Weights of a small transformer language model.
Architecture: RMSNorm before each block, rotary positions, no biases in attention or MLP, untied embeddings, normalized queries and keys, gated attention, value embeddings, hashed n-gram embeddings, a smear gate, an embedding shortcut, learned residual scales, skips across layers.
Training: a variant of Adam for these matrices, 99M tokens, 3332 steps.
Each number is 128 + 24 x the weight over its row's rms, rounded and kept within 0 to 255. Layers, rows and columns count from 0. The size above them is the row's rms in percent of the matrix's.

# layer 2 MLP down (transposed), 256x64, rms 0.302, rows 153-205, columns 0-63
size [ 97  93 105  93 145  92  98  89  95 104  81  92  93 102 115 113  98 101 113 189  85  84 106  96  79  97  90  91  88 101 104  92  85  80  94  82  97 144 125  81  85  84  86  96 116  85  79 115 101  79  86  86  88]
[[116 128  88 103 118 147 111 151 180 169 122  98 160 110 121 154 132 147 126 146 136 140 107 140 150 134 117  97 134 160  76 129 121 155  99 154 121 123 150 187 139 112 126 145 144 126 124  65  86 128 153 173 117 142 143  88 118 139 119 127 137 100 125 127]
 [104 150 133  82  86 110 116 155 120  87 138 105  93 147 163 143 164 113 110 143  95 137  99 160 140 117 130 123 105 139 101  86 133 149 152 153 121  68 148 139 142 124 119 130 112  89 119 111 131  89 100 119 144 111 126 145 152 124 124 128 160 156 165 168]
 [117 152 181 110 123 167 114  90 133  92 129 110 124 133  98 112 110 124 129 107 156 123 148 163 154 101 151  96 128 114 138 172 123 154 116 177 116 169 160  82 142 100 102 113  98 129  90 144 114 114 115 117 154  83 130 145 118 106 104 111 150 107 124 125]
 [119 117 145 122 123 148 137 143 107 104 125 122 113 132 142 150  92 137 136 140  86 122 142 147 147 120 136 106 134 116  95  85 135 115 186 103 158 157 106 133 148 112  79 112 162 175  90 112 103 130 144  91 150 116 158 158  82 143 131 165 129 167 153 117]
 [108 113 124 102 103 138 157 123 125 122 102 104  95 119 121 113 126 148 129 131 124 146 139 159 149  88 111 105 139  97 162 130 130 158 122 170 154  63 126 101 148 129 102 110 160  86  89 121  93 116 164 193 114 142  83 115 132 123 124 139 122 142 140 130]
 [110  81  93  96 132 113 146 129 131 104 133 127 171  92 126 146 143 129 147 141 127 129  98 143 125 132 153 144 108 112 159 185 146 113 132 108 106  96 128 183 189 129 127  93 121 157 176 136  99 134 124 146 135 147 136  96  99 130 160 119 124 124 138  95]
 [131 139 106 167 135  84 122 133 173 141 123 135 139 120 152 105 131 138 175 124 157 136 118 117 104 165 120 177 162 127 121  97 125 123  82 117 130 130 144 132 110 147 160 141 141 115 170 123  99 137 107 139 118 110 140 136 167 108 160 104 123  71  69 112]
 [114 146 120 117 150  96 130 150 174 105 146 133 110 107 143 116 137 141  99 150 103 147 106 160  96 186 132 104 135  86 155 139 122 133 119 136 107  71 134 104  95 127 206 153 100 143  96 133 141 148 105 142 146 128 107 150 113 131 157 136 136 116 135 135]
 [155 135 146  93 117  94 173 140 123 136 102 145 117  95 146 148 113 129 115 113 100  78 134 141 120 135 142 147 130 114 143 100 178 101 149 114 119 126 119 139 157 123 148 146 166 139 119 165 162 118 102  99  95 139 147 165 114  67 106 109 156 128 175 130]
 [164 127 102  94 148 109 130 110 188 107 102 153 110  96 159 125 136 139 169 102 147 149 128 137 103 112 124 123 139 117 100 116 169 157 124 137 102 145 148 118  69 110 146 112 181 132 116 112 156 148 133 113 110  95 152 141 168 113 119 130 170 143 134 145]
 [ 90 144 141 139 155 123 117 136 190 101 137 148 129 123 103 145 134 113 115 125  79 118 127 120  99 101 148 117 107 128 128 105 141 151 176 157 122 145 132 148  91 161 154  83 155 162 125 141 128 105 121 115  76 101 104 100 158 112 117 111 132 117 111  78]
 [121  96 146 171 114 111  78 144 109 104 173  87 152 115 110  85 153 129 121 125 122 119 104 136 128 160 119 120 135 157 122 129 167 143 126 150 168 105 150 128 164 113 123 161 136  80 131 140 143 156 100 131 126 120 112 130 138  65 130 168  95 126 144 130]
 [110 159  57 115 164 100 115 118 160 141 112 166 151 125 140 123 206 140 131 139 127 154 120 116 107 131 104  95  85 133 119 136 166 162 115 140 127 117 145 161 109 105 144 139 105 130 120 110 135 122 105 145 111 124 144 155 132 133 117 148 146 142 100 175]
 [129 166 122 106 173 127 148 141 145 118 129 128 118 116 158 126 135 168 151 120 199  98 106  82 108 125 165 109 150 110 113 113 131 134 101 118 140 123 118  89  90 153 109 129 179 144 102 123 122 147 147 115 106 110 133 171 140 142  95  97 120 160 153 118]
 [123 105 113 134 123 126 125 137 138 104 132 119  67 101 130 149 110 104 132 153  87 139 131 110 139 131 126 119 145 154 129 108 138 148 143 144 101  76 125 174 123 151 126 140 141  88 150 153  92 117  99 170  94  84 106 126 102 130 149  90 128 138  65 102]
 [119 119 105 136 103 130 150 154 168 149 147 155 163  95 129 128 143 108 155 125 139 164 146 133 154 161 171 117 154 187 103 158 120 168 149 152 119  92 113 155 165 145 136 149 105 121 171 116 125 146 132 166 131 119 128 135 133 147 159 154 133  88 156 108]
 [140 142 160 100  81 115  85 170 152 106 140 128 129  86 133  96 188 134 143 164 145 116 118 155 131 123 129 115  92 110 155 124  94 113 129 111 120 108 142 116 153 144 106 169  91 143 147 149 122  99  97 168 132 141 120 124 129 115 124  75 120 105 103 119]
 [110  80 113 129 111 138 129 189 114 136 127 137  89 158 126 109 105 115 144 119 116 144 112 141 144 164 102  97 108 128 135 139 147 137 128 125 185 107 118 131 125 165 112 172  97 133 119 137 113 153  64 127 146 110  99 132 101 117 167 156 101 103 166 126]
 [ 90 148 134 117 130 162 111 147 129  87 127 121 136 155 139 155 107 111 122 177 153 111  98 144 140 120  93 110 174 136  83 121 133  72  90 124  60 148 136 176 153 122 128 117 119 131 122 113 126 129 163 127 150 126 144 133 132  86 112 115 147 109 110 115]
 [108 108 150 148 123 124 143 128 139 104 155  75  94 106  89 151 144 125  94 157  74 133 132 102 132 135  81 100 140 153 131 149 114 146 131 120 118 100 113  97 148 147 145 129  84 112 168 108 110 113 124 107 103 128 149 111 161 134 108  61 133 128 106 118]
 [144 144 112  73 126 128 107 138 114 180 116 115 127 154 122 120 163 134 117 110 160 139 106 105 105 145 147 117  82 104 100 148 151 129 121 135 151 124 157 144 140 128 125 124  94 185 112 175 104 172 111 150 126  79 147 112 140 126  85 144 121 152 128  95]
 [151 183 140 176 136 107  87 123 139 121 175 156 137 123 121 154 151 102 120 138 102 163 111 111 149 140  87 125 149 180 100 141 105 116 140 105  81 154 147 166 108 110 122 150  90 149 114 129 126 119 122 124 116 151 101 152 113 146 131 125  95 148 135 156]
 [119 121 110 124 112 102 108 132 149 123 162 142  83 125 116 179 147 105 120 135  87 141 132 157 126 114  83  78 109 119 110 124 125 148 142 160 136 124  99 132 152 160 151 145 110 151 100 102  94 110  99  78 142  84 116 131 136 115 149 135 155 171  93 107]
 [126 125 125 143 168 124 122 145 125 108 149 117 154 104 100 130 103 116 132 120  94 125 147 107 111 116 128 118 150 141 105  65 174 118  98 146 183 152 123 164 156 103 102 122 139 104 182 136 138 152 103 123 101 114 101 163 128  96  85 128  97 125 102 117]
 [120 164 163 130 119 109  94 120 182 124 128 136 120 152 107 145 136 159 137 163 120 154 104  89  95 101 160  81 146 150 121 105 146 117 136 144 125 143 148 121 113  92 134 108 117 127 104 130 166 115  89 164 101 106 141  74 164 108 112  91 129 141 140 135]
 [103  99 117 163 133 124  66 130 136 114 108 119 130 131 140 156 133 139 110 119 102 107 117 137 132 180 128 138 119  86 103 127  85  95 110 133 140 132 112 113 183 175 135 149 119 134 134 118 127 109 149 117 183 128 105 178 108 118  80 109 128 108 114 153]
 [ 75 122 144 123 111 137 153 174 170  93 112 120 124  95 124 151 106 106 160 128  97  95 144 124 127 143 122 101 105 111 136 121 105 116 106 111 110 143 155 153 150  89 112  86 165 154 128  63 138 128 128 135 124 113 141 136 153 152 109 122  82 142 159 108]
 [176 111 100 159 153 133 107  97 150 144 149 167 140 154 118  90 143 123 162 138 153 118 106 126 123 161 121 125 119 121 139 131  95 109 157 148 113 119 118  98 124 139 121 173 123 177 151 167 131 142 157 142 150  99 142 141 164 195 110 104 148 111 135 114]
 [124 118 150 173 188 107 108 110 133 126 115 153 121 136 154 121 106 150  80 144 135 154  90 153 104 131 115 150 125 128  92 146 145 132 178 158 108 154  95 124 137 123 147 105 116 166 121 171 168 168 157  89 108 123 127 130 104 153 113 114 135 131 153 138]
 [160 186 140 108 151  83 145 154 141 123 129 126 174 114  95 136 142 117  78 143 135  92 128  94 127 154 140 101 120  76 161 143 125 120  91 105 113 119 160 177 121 143 134 124 134 136 105 163 141 123 121 133 100 128 134 163 148 140 109 135 105 169 119 139]
 [ 98 121 162 106 126 108 145 137 151 126 146  95 155 122  97 124 124 120 136 111 142 161 136 117 134 138 130 136 145 123 149 143  56 105 117  70  96 133 148 124 152 110  93 103 105 123 132 148 134 172 100 155  85 199 124 130 133 119 103 148 128 146 140 108]
 [127 139 110 157 152  96 128  96 108 156 110 160 149 145 186 151 177 110 167 123 146 179 111 127  85 137 109 142 126 147 111 118 157 102 117 153 116 121 133 150 123 134 161 152 143 174 139 153 101 141  92 102 127 120 119 140 132 123 160 120 138 175 145 110]
 [120 118 124 133 107 112 136 156 103 150 121  57 147 109 152  98 138 128 144 117 124 113 134 159 129  98 142 168 157  99 122 122 111 121 127 157 137 136  97 140 152 117 153 148 179 132 122 119 148  88 112 150 146 119  92 139  99 141 162 125 183  97 146  76]
 [140 117 157 122 153 141 110 108 110 135 140 156 104 151 152 145 159 102 148 139 127 173 191  66 163 132 114 181 113 128 152 126 109 103 123 116 132 113 152 153 101 133 113 141 133 122 103 140  97 120 144 101 101 117 102 109 156 171 152 138  97 133 109 101]
 [175 159 109 181 147 121  89 100 139 157 158 144 111 164 167 126 158 137 149 121 153 161 111 114  71 137 146 122 130 128 125 139 144 137 111 132  99 101 126 143 133 128 169 153 143 176 148 150 125 167 103 112  96 110  95 124 137 162 112 141 124 143 139 136]
 [141 160  99  82 127 176 113 121 114 129 121 144 140 127 119 139 123 135  98 165 160 132 147 143 155  69 122 140 116 141 159 124 140 122 132  85 122 130 106  89 141  90 145  79 131 144 146 146  95  98 108 113 175 159 113  99  87 113 132 140 128 118 134  92]
 [187 148 150 136  88 129 120 148 166 131 118  87 139 127 138 121 118 163 117  90  85 102 130 127 139 129 139 100 140 129 144 108 124 132 121 148 150 128 113 102 118 131 131 113 138 114 150 101 133 138 157 125 104  72 117 149 169 136  95 155 100 176 188 111]
 [140 141 123  98 115 109 133 133  90 102 138 154 101 119 116 121 106 137 121 176 129 168 130 143 166 125 104 116 123 142 162 128  98 121 161 173 142  83 109 152 131 136 126  77 133  90 138 133 130 123 153 156 117 148 144 137 196 129 162 106  89 155 140 110]
 [193 127 134 121 149  85  99 123 161 164 151 132 145 135 137 133 111 146 117 126 110 156 118  96  91 171 119 105 113 128 105 150 129 104 113 137  76 111 160 139 108  74 142 134 165 129 123 162 145 129 142 112 112 155 152 143 100 141 155 116 118 168 118 101]
 [156 139 135 153 152  90 143 177 153 117 122 135 137 104 131 149 133 117 135  88  82 133 113 133 113 105 101 184 127  72 115  92 142 162 125 152 151  75 118 121 146 139 113 125 175 110 141 118 128 109  92 114  94 109 104 154 139 113 127 106 125 101 139 116]
 [129 145 123 151 108 118 104  77  73 107 148  96 141 133 112 129  87 130 129 144 145 149 149  97  91 109 162 138 110 130 146 151 143 103  88 145 133 134 105 109 150 115 192  83 117 147 154 113 147 124 162 105  95 117 116 114 110 115 114  89 101 113 142 118]
 [117  83 153 152 115 113  98 154 170 155  91  98 139 106 115 149 132 153  99 136 147 135 127 150 178 137  96 127 135 132 124 127  98 149 112 170 115  85 112 154 172 115  89 109 134 134 144  99 102 127 105 151 124  98 110 106 146 151 125 122  99  98 135  86]
 [112 165  93  95  47 139 117 116 134 124 134 136 164 115 143 121 170 124 153 123 120 118 133  99 158 117  94  96 113 109 119 119 146 133  98 102 161 143 134 122 134 139 140 114 133 116 123 100  99 146  78 149 164  80 138 135 100 120 101 144  92 147 131 104]
 [130 134 152 101 126 110 102 147 136 110 144 144 167 132  76 140 122 152  88 129  83  99  93 150 154 158 126 139 134 119 164 136  98 130 108 147 157 101 153 104 162 104 111 163 147 126 132 130 153 133  89 119 136 135 137 128 165  84 151 134 189 120 153 139]
 [121 144 127 119 119 150  78 146 158 131 117  96 107 139  91 100 143  84  94 151 139 129  79 152 129 127 153 131 108 132 149 143  95 142 138 145 141 107 157 105 131 175 170 117  90 110 143 147  96 126  78 148 102 121 187 130 117 115 128 132 123 111 143 105]
 [114 120 125 106  82 127 123 130 151 102 134 139 133 148 117 127 191 126 160 132 117 128  89 162 180 132 126 122 116  87 189 105 123  97 124 134 109  93 145  95 156 140 114 158 134 172 115 130 133  99 118 116  87 126 137 130 166 144 121 110 157 160 139 103]
 [ 91 105  84 143 127 139 120 147 128 152 109 127 125 115 106 116  85 152 148 161 151 159 149 116 112 154 112  95 120 124  88 129 148 153 139 132 191 181 162 129 132 104 130 148 124 153 155 103 125 116 109 132 112  71 106 154 118 124 118 172 116 126 125  98]
 [121 127 136 134 129 123 186  95 124 129  85  94 144 115  70 160 115 118  73 117 131  84 130 122 120 125 152  93 134 106 120 148 151 118 130 155  99  88 117  91 162 109 100 107 113 113 121 105 129 102  90 137 140 158 143 135  99 110 118 137 167 132 134 104]
 [127 107 132 123 149 154 111 148 114  80  99 155 122 146 110 160 149 147 136 147 132 147  99 141 142 155 124 105 119  81 181 110 119 155 149 182 155  87 125 120  79 123 126  97 152 126 156 162 125 115 117 139 154 113  98 106 141 128 152  86 103 144 142 107]
 [152 142 124 162 127 129 126  99 108 108 118 135 160 136 139 146 129  89 114 150 152 163 104 172 153 136  99 141 144 148 147 117 124 117 130 150 120 122 106 113 125 128 181 202 107 167 103 118 131 104  99  81 129 118 129 135  87 146 180 105 132 154 129 118]
 [153 135  91 137  98 118 110 130 116 196 123 137 192 172 147 146 112 125 166  88 137 137 120 128 110 126 115 121 111 111 124 123 107  95 119 148 129 109 120 174 161 119 107 156 126 170 124 153 128 131 102 127 128  99 136 163 129 163 146 155 101 158 137 160]
 [105 104 118 123 118 104  96 164 140 115 130 123 141  80 133  92 133 118 139 133 103 104 117 158 155 140 155  91 154 140 126 123 105 112 127 157 120 144 113 177 114 107 154 147 166 101 157 112 108 105  99 205 116 106 112 104 123 105 128 108 142 117 116  83]
 [155 123 100 101  97 148  88 144 145 127 135 140 116 125 139 132 140 159 141 101  88 116 121 126 134 143 106 118  79  93 128 148 104 141 170 149  81 109 132  76 136  63 115 130 150  98 150  98 102  95 115 130 155 126 153 106 103 136 146 136 104 124 141  98]]
# layer 2 MLP up, 256x64, rms 0.289, rows 154-205, columns 0-63
size [ 99 111 101 129  97  92  92  90  99  88  83 100 103 101 111 103  92 118 122  84  83 101  90  85  95  84  91  92  93 106  87  84  89  91  90  94 126 117  85  92  93  94  95 107  91  79 118  99  79  92  92  97]
[[152 131 140 172 124 119 149 116  95 146 136 116 178 163 165 150 142 102 156 116 165 134 153 112 103 113 158 118  84 123 131 131  93 102 106 130 127  86 140 130 152 172 116 125 157 146 128  75 158 124 163 146 144 130 169 147 145 154 131 119  95 127 148 130]
 [120 121 158 139 103 158 107  93 112 104  96  94 136 129  89  93  82 138 118 134 178 128 140 183 140 130 149 103 140 127 131 141 113 167 123 156 119 127 143  87 154 131 152 150  89 111  78 136 143 109 131 145 176 111 111 131 103 127 112 121 146 121  91 138]
 [149  98 127 152 105 147 108  92 116 116 153 113 144 151 118 143 107 153  94 137 109 132 133 137 163 112 113 126 143 108 149  75 108 145 140  73 132 144 133 116 145 122 133 176 151 129  72 137 134  95 164 140 172 126 140 144  95 151 103 149  89 134 166 152]
 [117  77 150 105  82 133 121 103 112 103 110 114 119  97 119 113  98 152 128 125 129 124 134 166 117 109  75 130 143 142 179 114 146 115 119 157 138 110 122  89 151 152 117 134 141 108  97 125 131 128 178 192 104 168 105 146 108 143 133 157 133 156 135 128]
 [149 144 122 138  96 129 149  91 126 122 101 137 174 138 108  94 114 121  88 121 137 146 116 144 122 111 101 144 147 141 174 119 179 101 161 101  81 103 133 142 148 129 142 148 116 134 151 126 102  79 113 125 112 175 131  96 105 100 156 128  79 150 115 125]
 [152 150  93 123  96 151 133 134 111 115  98  84  86 151 147 124 137 138 136 105 165 111 157 143 146 124 107 131  93 115 137 165 102 152 140  95  98 105 162  79 153 121 151 121 104 104 114  90 130  91 129  96 179 131 158 149 130 113 138 107 103 140 105 123]
 [158 146 107 100 102 121 123  76 137 108  83  74 113 124 116 138 114 168 129 107 112 119 131 104 151 140  95 108 131 153 137 165 140 134 122  76  99 149 159 117 108 128  96 127 113  85 126  89 152 116 127 114 109 122 124 108 128 121 141 163  74 154 111 140]
 [143 134 104 139 132 164 132  90 109 163 143 108 130 167 130 160 103 139 149 142 115  65 138 143 148  68 140 142  99 128 110 124 156 153 100 101  98 120 146 147  86 136 124 105 125 101 126 117 156 131 195 148 118 131 155 121 115 134 139 132  84 142 132 141]
 [104 103 142 190 146 124 144 124 110 186 137 140 142 140 160 127 107 163 146 140 107 151 154 121 136 124 114  96 118 210  98 134 124 132  96 120 101 141 135 130 127 137 105 183 132 110 176 133 146 131 148 143 156 145 126 142 115 143 147 135 127  95 109 135]
 [173 111  94 126 133  71 103 113 131 100 152 107 111 145 111 122 118 150 158 141 113 139 173 152 123  99 120 164 127 142 108  76 165 132 105 157 120 149 142 124 114 116 146 126 110 109 123 154 160 130 146 119 146 121 182 169 132 101 109 164  95 148 153 119]
 [148 148 121 148 126 148 201 140 142 135 139  90 141 128 136 139 126 107 123 143 154 102 132 125 170 133 113 156 121 124 169 113  83 110 132 110 107 117 127 111  87 160 125 160 126 147 123 104 140 166 152 158  97 167 129 158 173 113 145 120 147 101 133 176]
 [ 88  95 157 147 158 122 139 141 115 131 169 110 120 167 167 150 133  90 138 109  94 163 173 151 103 122  80 149  97 147 168 145 134 125 120 141 118 134 112 121  86 156 113 138 131 114 131 135  77 150 149 102 132 132 120 147 127 115 168 152 129  96 141 150]
 [115  92 183 132 159 138 110 120 115 106 152 125 130 124 181  84 138 102 155 138 114 156 114 121 122 138 132 136  93 148 146 115 126 138 129 130 145 106 107 103 133 141 109 146 138 113 175 116  83 187 100 142 129 176 137 131 149 128 137 105 151  76  97 145]
 [106 131 132 172  45 154 144 172 112 142 133 129  95 109 130 136 153 107 151 122 110 115 146 112 136 149 160 110 117 136 160 165  63 117 166 109 128 113 134 101 109 144 146 122 115 143  96 108 138  94 160 145 126 115 141 100 110 117 147 119 100 146 118 129]
 [153 161 145 149 156 140 164 121 119 102 120 106 120 135 113 145 103  86  91 139 173 113 135 154 131 162  69  96 113 140 171 131 144 180 116  84 125 121 118 130 154 134 112 122  90 123 123 117 100 140 165 129 114 117 135 111 153 126 125 116 116 130 168 172]
 [ 84 116 108 128 130  93 117 124 105 119 132 118 159  97 149  71 156 133 137  96  90 117 139 158  95 101 158 116 154 135 143 149 130 116 121 125 111  55 138  99 139 133 134 151 129 137 109 152 122 107 131 194 114 162 118 128 107 130 146  96 134 150  99 125]
 [138 159 114 124 102 153 112  50 135 140 148 129 190 113 132 113 155 141 155 127 148 116 147 125 146 121 105  86 153 122 126 122 164 136 124  91  98 125 149 140 145 142 113 151 128 123 141 164 140 169 175 197 142 125 111 145 128 131 133 137 122 122 133 150]
 [ 92 134 131 133  96 145 137 142 104 107 102 107 115 133 153 149 123 120  91 144 169 122 117 171 137  91  81 120 109 122 125 114 110 117 131 109  48 110 140 143 146 147 161 151 107 111 105 120 128 103 186 125 168 145 156 121 118 105 127 120 157 116 100 136]
 [101 127 138 160  89 115 134 136 112 141 122  98 106 103 110 123  95 166  97 117  85 118 157 116 102 160  70 100 136 154 140 141 106 128 150 141 108  89 122  86 129 135 169 182  80 127 130  90 121 130 124 120 133 122 138 103 129 123 124  91 143 148 123 152]
 [ 63 161 118 101 118 123 101 139 138 139  90 123 141 174 142 114 126 129  87 113 127  98 110 106 108 135 115 110 110 156 165 127 131 128 124 110 140  89 159 118 143 160 110 134  75 151 143 147 108 153 119 200 113 115 145 137 142 133 115 145 120 170 134 142]
 [102 106  90 140 126 126 129 111 138 111 138  67 131 103 132 119 149 177 134 124 115  95  85 102 164 165 154 125 146 156  98 141  84 101 116 120 141 129 123 107 141 118 146 107 114  88 146 118 146 132 135 156 112 141 190 138 135 112 148 165 129 110  82 136]
 [122  90  76 125 124 134 122  99 130 121 112 131 120 110 134 125 120 125 143  79 103 139 126 121 128 158  50 122 131 141 137 123 152 160  85  87  88 141 170 138 110 130  94 145 100 139 130 105 133  91 142 101 127  88 100 124 147 117 113 118 140 131  86 155]
 [106 148  88 172  82 130 182 127 162 144 127  97 102 163 135 153 140 124 158 136 156  93 141 126 179 103 124 150  85 152 152 149 101 124 143 124  87 143 109 103 123 157 120 109 125 141 137 148 145  98 141 133 124 164 142 102 138 129 123 130 101  93 138 150]
 [117 135  98 124 135 112 107 118 129 111 137 124  91 141 107 134 154 151 115 118 169 113  82 138 157 149 148 134 112 137 124 131 118 146 141 132 117 113 133  91 111 104 120 121  67 110  79 126 161 101 116 170 112 134 195 139 146 136 136 175 182 141 109 140]
 [115  99 157 164 116 159 102  94 133 154 127 129 139 116 145 103 113 109  83 138 117 161 143 155  99  74 122  89 124 142 126 109 122 108 108 124 139 162 155 120  73 113 190 171 141 135 133 109  91 132 127 134 138 136 139 127 109 131 109  92 107 161 108 129]
 [162 132 141 144 132 104 111  98 114 140 165 118 140 119 159 115 112 139 132 139 121 181 120 140 149  75  94 139 139 102 125  81 151 129 163 157 112 112  95 111 152 133 115 155 132 153 139 152 113 109 109 113 131 166 137 138 101 122 118 112 172 114  60  92]
 [ 77 136 117 145 100 136 188 120 147 122 103 147 111 125 159  98 102 184 118 101 141  71 157 125 139 123 132 129 142 138 142 184 103 145  83 116 113 131 113 102 136 160 102 122 116  83 122 135 138 122 146 104 123 125 126 141 149 125 136 146 103  85 144 117]
 [136 131  70 144  98 114 146 109 129 133  49 136 152  95 128 124  93 161 145 106 125 146 133 127 155 120 112 116 103 122 102 145 133 121 129 114 108 146 108  98 119 134 132 108 109  69  97 135 143 114 173 133  92 112 170 111 123  99 127 142  95 127 159 110]
 [122 160 154 139 135 142 145 113 133 182 136 107 108 124 176 177 123 134 173 141 137 155 125 120 121 104 132 126  97 148 107  98 162 111 113 162 114  83 149 132  98 149 116 107 100 123 115 121 142 119 111 183  90 161 178 113 123 144 131 146 144 130 100 124]
 [ 91 135 175 114 108 106 131 117 130 131  71 123 126 114 138 145  79  94 162  89 117 138 112 150 104 162 144 142 175 128 141 128  93  99 132  79 117 121 121 131 122 113 102 143 105 140 130 124 112 139 109 143 123 184 143 117 111 111 125 178 104 152 154 148]
 [125 104 123 136  98 104 160 137  90  93 148  89  94 116  96 106 102 139 103 118  99  54  90 160 158 133 133 134 146 116 123 124 114  94 150 109 123 131 149 116 134 132 153 133 110  65 108 129 128 107 128 105 118 150 170 147 144 123 141 150 140 139 146  98]
 [139 149 139 140 163 140 162  93 138 127 108 149 111 164 125 126 108 124 113 137 101 154 141 120 160 118 140 110  90 126 139  82 132 156 122  81 139 104 160 127 137 166  85 140 154 110 132 113  98 155 186  76  97 140  89 122 150 112 135 133 117 117 110 158]
 [131 152 154 119 114 150 169 133 155 150 159 111 132 122 181 127 118 131 130 126 174 111  86 141  80 124 116 122 117 141 107 147 123 153 133 123  72 175 128 132 116 147 103 127 136 101 134 115 153 180 102 128 155 154 167 126  91 119 136 106 145 117  84 138]
 [102 126 102 136 120 136 160  98 122  85 128  90  76 117 129 124 110 162 121 108 147  82 121 146 143 143 129 129 117 147 134 177  89 113 142 134 120 139 130  93 138 132 152 119 104  61 114 147 140 115 141 120 140 132 170 138 135  70 136 156 124  86 130 150]
 [ 72 133 121 167 146  66 170 144 131 129 138 123 138 114 128  92 128 135 177 104 120 128 144 125  77 175 152 144 132 126 121 112 106 100 124 142 133 131 162 134 107 138 123 144 145 133 147 111 133 174 130 137 132 112 110 127 167  90 105 137 146 119 142 186]
 [118 157 134 121 181 101 159 124 103 114 142 150 126 117 135 165 101  96 126 141 170 156 158 112 118  83 158 141 163 136 116  87 168 115 108  85 132 111 183 124 119 143 140 101 123 144  94 108 122 133 121 131 150 124 110 131 128 145 152  77 144 108 100 129]
 [134 106 136 131  75 148 126 161  64 136 141 167 108  99 120 122 119 132 124 128 131 147 138 148 141 146 103 114 109 124 183 113 111 125 158 164 145  94 140 119 117 119 154 132 112 112 116 102 148 126 166 152 115 181 134 143 171 132 147 114  78 140 169 120]
 [143 143 120 133 132 139 150 136 108 152 122 144 141 118 130 154  74 101 107  96 133 103 120 103 119 151  91 103 119 126 126 154 120 107  88 104 131  86 187  84  69 140 108 151 130 126  94 113 134 128 144 156 120 181 178 145 125 123 144 141 143 140 139 122]
 [153  67  98 148 132 129 151 126 136 146  81 123 131  62 127 113 121 147 157 136 125 149 130 147 159 146 134 135 126 131 134 130 117 123 167 130 109 104 139  99 141 139 125 136 144 108 100 125 120 159 104 143 139 145 145 128 168  90 167 107 157  80  67 122]
 [155 134 128 111 156 117 157 145 172 117 138 133  86 156 118 129 153 135 132  99 103  86 120 132 151 131 115 124 135 129 125  81 149 127 151 116  91 127 174 100  77 127  72 128 129 118 116 111 119 158 115 142 145 128 170 114 135 102 115 175 145  81  97 121]
 [165 107 139 145 125 150 137  99 157 145  86  99 128 136 106 128 176 165 100 112 107 105  87 147 133 133 102 106 111 152 153 112 128 148 134 141 122 106 139  79 102 107 157 129 111 106 127  97 110 145 164 155 126 145 116 168 172  99 127 111  92 165 110 132]
 [158 116 159 109 118 149 100 120 124 130 176  80 126 119 179 106 130 166 157 106 154 149 119 122 136 174 140 112 126 127 151 151 141 130 154 103 165  70 124 126 117 152  88 160 131 133 126 117 148 136 148 158 158 124 162 119 108 125 162  98 143 100 130 105]
 [101 129 114 153 128 121 139 128 132 158 125 102 154 168 142 135 150 141 153 101 153  94 153 153 158 140 135 124 107 199 145 156 122 135 151 111 105 130 133 141  93 112 163 187 131 108 127  93 133 128 114 168 124 153 136 119 185 111  97 139 136 169 117 139]
 [108 132 128 143 106 135 111 152 126 175  68 122  98 135  95 100 112  77 108 133 128 127 105 142  96 121 183 141 130 130 149 113  87 135 131 129 129 101 147 109 150 176 172 162 110 108 129 138 158 133 100 132 118 118 146 118 119  82 120 154  85 123 133 126]
 [131 138 127 107 133  78 113  89 103 117 110 105 128 159 139 155 120 102 141 142 145 151 173 160 120  88 117 116 165 161 121 103 173 131 102 107  93  97 141 146 144 108 166 129 124 124 100 134 129 138 116 182 136 164 143 153 132 139 118  73 149 148 122 110]
 [139 134 171 147 114 144 122 116 157 172 165 119 128 135 184 125 139 174 152 154 134 136 132 141 147 145  98 113 129 130 139 134 170 146 135 113  79 123 110 119 129 197  86 164 138 136 139 176 117 122 154 122 170 113 122 123 120 120 138 157 128 109 152 145]
 [118  96 150 137  97 155 145 104  95 142  97  83 139 118  89 163  80 125  62 126 120  95 121 123 103  95  97 130 162 153 160 132 129 126 111  96 107 114 131  72 130 138 115 119 116 128 100 130 136 118 108 128 171 136 163 136 115 135 140 143 164 130 130 128]
 [128  69 113 170 134 126  91 142  99 105 106 147  83  94  92 123 134 127 175 117 139 126 128 119 172 152 142 132 157 135 152  90 168 126 131 162 151  98 115 140 114 128 146 119 121  78  89 111 139 144 163 135 133 123 104 172 115 137 151 130 126 142 127 115]
 [120  94 120 111 127 108 152 117 115 112 115  78 141 103 148  92 150 112 105 106 144  88 147  90 154  91 118  97 130  90 127 126 116 114  79  91 136 140 108 129 102 129 114 128 128  53 132 127 132 107 143 115  99 102 159 101 131 101 163 144 149 127 156 138]
 [144 168 119 151 172 145 113 144  70 146 131 142 148 141 183 130 140  86 128 111 167 158 159 123 150 160 136 144 136 123 156 114 118 101 108 140  96 106 141 140 118 145 115 144 104 186 119 107 138 113 148 147 111 141 114 113 113 168 163 110 120 152 151 154]
 [176 179 141 165 143 126 134 123 110  93 114  78 107 168 105 153 157 115 113 123 142 128 159 136 151 117  76 133 128 112 152 124 151 166 108  89  92 147 146 104 111 167 118 107 125 125 112 115 134 126 166 101 112 138  98 139 156 121 115 142 100 123 109 156]
 [142 159 102 115 134 153  88 107 140 122 129  98 126 147 168 120 132 100 144 117 111 126 129 116 195  85 100  93 137 125 141 161 152 130 110  55 124 112 115  91 131 120 126 148 135 123 138  88  64 118 114 124 117 155 118 127 122 123 131 120 139 148 151  98]]